{"n_layer": 13, "d_model": 64, "n_head": 2, "n_kv_head": 1, "head_dim": 32, "d_mlp": 256, "vocab_size": 2048, "activation": "squared_relu", "norm": "layernorm", "norm_place": "pre", "norm_eps": 1e-05, "positions": "rope", "rope_base": 73800.0, "rope_fraction": 0.5, "qk_norm": false, "attn_scale": 0.177, "bias": "none", "tie_embeddings": false, "parallel_block": false, "init": "uniform", "init_std_qkv": 0.0687, "init_std_o": 0.0, "init_std_up": 0.0687, "init_std_down": 0.0, "optimizer": "adamw", "lr": 0.00484, "beta1": 0.95, "beta2": 0.95, "weight_decay": 0.049, "lr_head": 0.0086, "grad_clip": 0.5, "warmup_steps": 220, "schedule": "wsd", "decay_fraction": 1.0, "decay_shape": "pow", "final_lr_fraction": 0.1, "batch_tokens": [16384, 32768, 49152], "seq_len": 128, "doc_mask": true, "train_tokens": 116900000, "steps": 3839, "dataset": "wikipedia_en"}
Each number is 500 + 25 x the weight over its row's rms, rounded and kept within 0 to 999. Layers, rows and columns count from 0. Numbers have three digits each. The size before them is the row's rms in percent of the matrix's.

# layer 8 attention value, 32x64, rms 0.132, rows 0-31, columns 0-63
098:501526508465497443464486515491476470521506518501506519487523509464529509488474498484499482524477517502512467466549477533488494508466476549507559516472551524534511486464522522514480532498478516
102:504509481506531531473514514527449508521488527509504501524539500448530484487487490477509513529491520517497440539475518462509478479484453532520532538515520516472462492521493442497518497513483509
094:495459472467501526507497514536554550519509500507502507542536481514500497479490514535492473525472515513471535496488468492486480536521508508512527424503465511480515523517476507518478499463457494
104:526436480494490477478489472509533516519491482492494495504494527496538512478502489485498511472504451537544501478538518498485495483503499516485527505473557481501511475526442526521493498542566492
107:546486484457523506499501489503466496497479505492480515515516524501457510511522502480491508540509531466538493425479466501460495499495506494524435517459496462505485540516505513537517487514470524
102:503511483531492463491485485501520472500470479468528505512478535495466503526521495506477470513523522531476445565477486452515505521518575481504485475526462514506508497491509481522498543521514496
106:499452492493516495505509510552471511524547468528517470508460476441510480489514483508488487520509486486469457550520504470486506503473528499476529473519478512522569510513496537477493522502495489
089:485560564501543497509500458494504465512506491488500497501544525469483532470491520509497494497473500471513549470501540445486542504490494522523522492455491510497493497514530484535485507467524508
090:534516546533492538498499507487515478489508515457487511514441511549510481507517508483459502547491511487497520550491499519517522509510485515520481480521478480495418518466487526490526498467492521
090:534471517564484527504496548484549509468487520445504518489513507496509490509504507525512495432466487487507476529527514495532519494537542465462494468485499504506532489481488515507467526509505498
092:455462491462471513547497513469430500481530503467488510500505526480475525462499513513484521522496497482511523477510481513548519466517530517463552493495545484509492520524492493507464512522504471
104:456516516521501465492494531472527484481485461451462517508537537487509523513499518529514502490497493518500497523511475563480512529469487467452470483482489504499509461516506500438500499533532477
113:522521480532460469518514463524517513479517465546504544462544554501450472483506486466528497497509481483492492533507506503466482495471539482508481497537521478516494509479497510486474528535489534
095:489508451536514469535497496543500517502467440534490541518486487542518502491503489493501483516506522494528487525482498444491510431494512480470482504520534517438494499487509515515514527503524497
093:520484521536496494506470502513542545452482466475511500524502459538479497514503488454501426479500548476517477529467472507514474521489522507499513496503529487493501538492535491522523481532519516
095:490529497526486505452498511513460509505512514502487488474494467520518502559483502493545511456488498497461521430468477517494473522527500472502477522483499515542468517469498503550545493495515470
102:487487482458465516500516476477519500531502560520484471482537567469503492502498476504508523477512453488509515461482514470478532534489522466508523456511479476518512485492499507554496470486489477
096:493490498537508460486508497454510509492547500513462488533520508488517492523530520513468529522489485533433468481482467521493508523485449535499481480470514503465543484476526467509502490531496537
104:527498521492466490522478520442470513479479509486497510472486531490516467510496479506528477520478514489547461536502443540494474523499511475518539453553495497491499525511494475478525486531521465
096:520528525519521496484481485463512540472481516524495529517503479512464503495516490527502526484518505468506530541514466506498535445530506546504486466457474479481431469493468504480519492521510528
119:484526465517493500512489486514445501487474450494517505480455517508536482508518497469520461510536547509521504506504476558511494461493477529497485459494489533528435502527468512499500501510488471
103:543436442503526474495473525485510520517491471503477497504519462481487502500523509511503487511518493493528521521479513479510455533485474525500512523545467509572505498485481512542518493482544506
105:449509469454486505481495549451456465484496497492505506503487526488531523496522518460520494502498539523518517514488536493491541502495530528496508560516504524540487474490493512471494525511446491
102:507481529497454495477504492519512551451507509492491518492486542501536489529488503506503488511452446543499510525496481474478518547473540566497538491472504500488488506514474472502507520486534476
105:470494475504461481518523490466523492522546488532513522499476457511493481530497481548472499539508498532566498509531499474443488479490479499498532472489475503500496544509461516466506494511506463
096:510531473511513428551509467497479494485517464524496490494490502511495510516481506467513462479478501490531478518501496503498508485510525442481529514490455534505529502508542466480538513541551485
098:502517461520462492541503460507523549492488497516485476521499505474503470487505489494457500479539523503425538477511464534521500513505492540483539490471493523528524520483528489500513501523450496
095:462488480502547512499531498548495460552515457501502502514551489423543511470515493545521516502526521511498487476518533478507531489470511464510493508489499489534518517483477499479496512515491505
093:472501562484519454536486473524505506514528506481507525516542492519491508519479523528513491508478490489523521479533537507474470511477518501537506521493519490541473478495509460427485478480510455
104:498469504518490513513489478492527516450511522524532441494493466508482524537506502500449489528523498518521520453492500496470494543510511519474501446469494495525463494511519443524500495552484497
106:492495501459517508520508471561484530486487519535488535499459543471481501523485510515506506507475510455473509459503509479465539505500502454513545476443477484498504489513522504467495517538463499
096:490528522500539500501481492548483538480505464504527556474457497522500490460474483511523498454493538497515476527494489513517451470533480483507529494518483524526548488501503474477502524497478546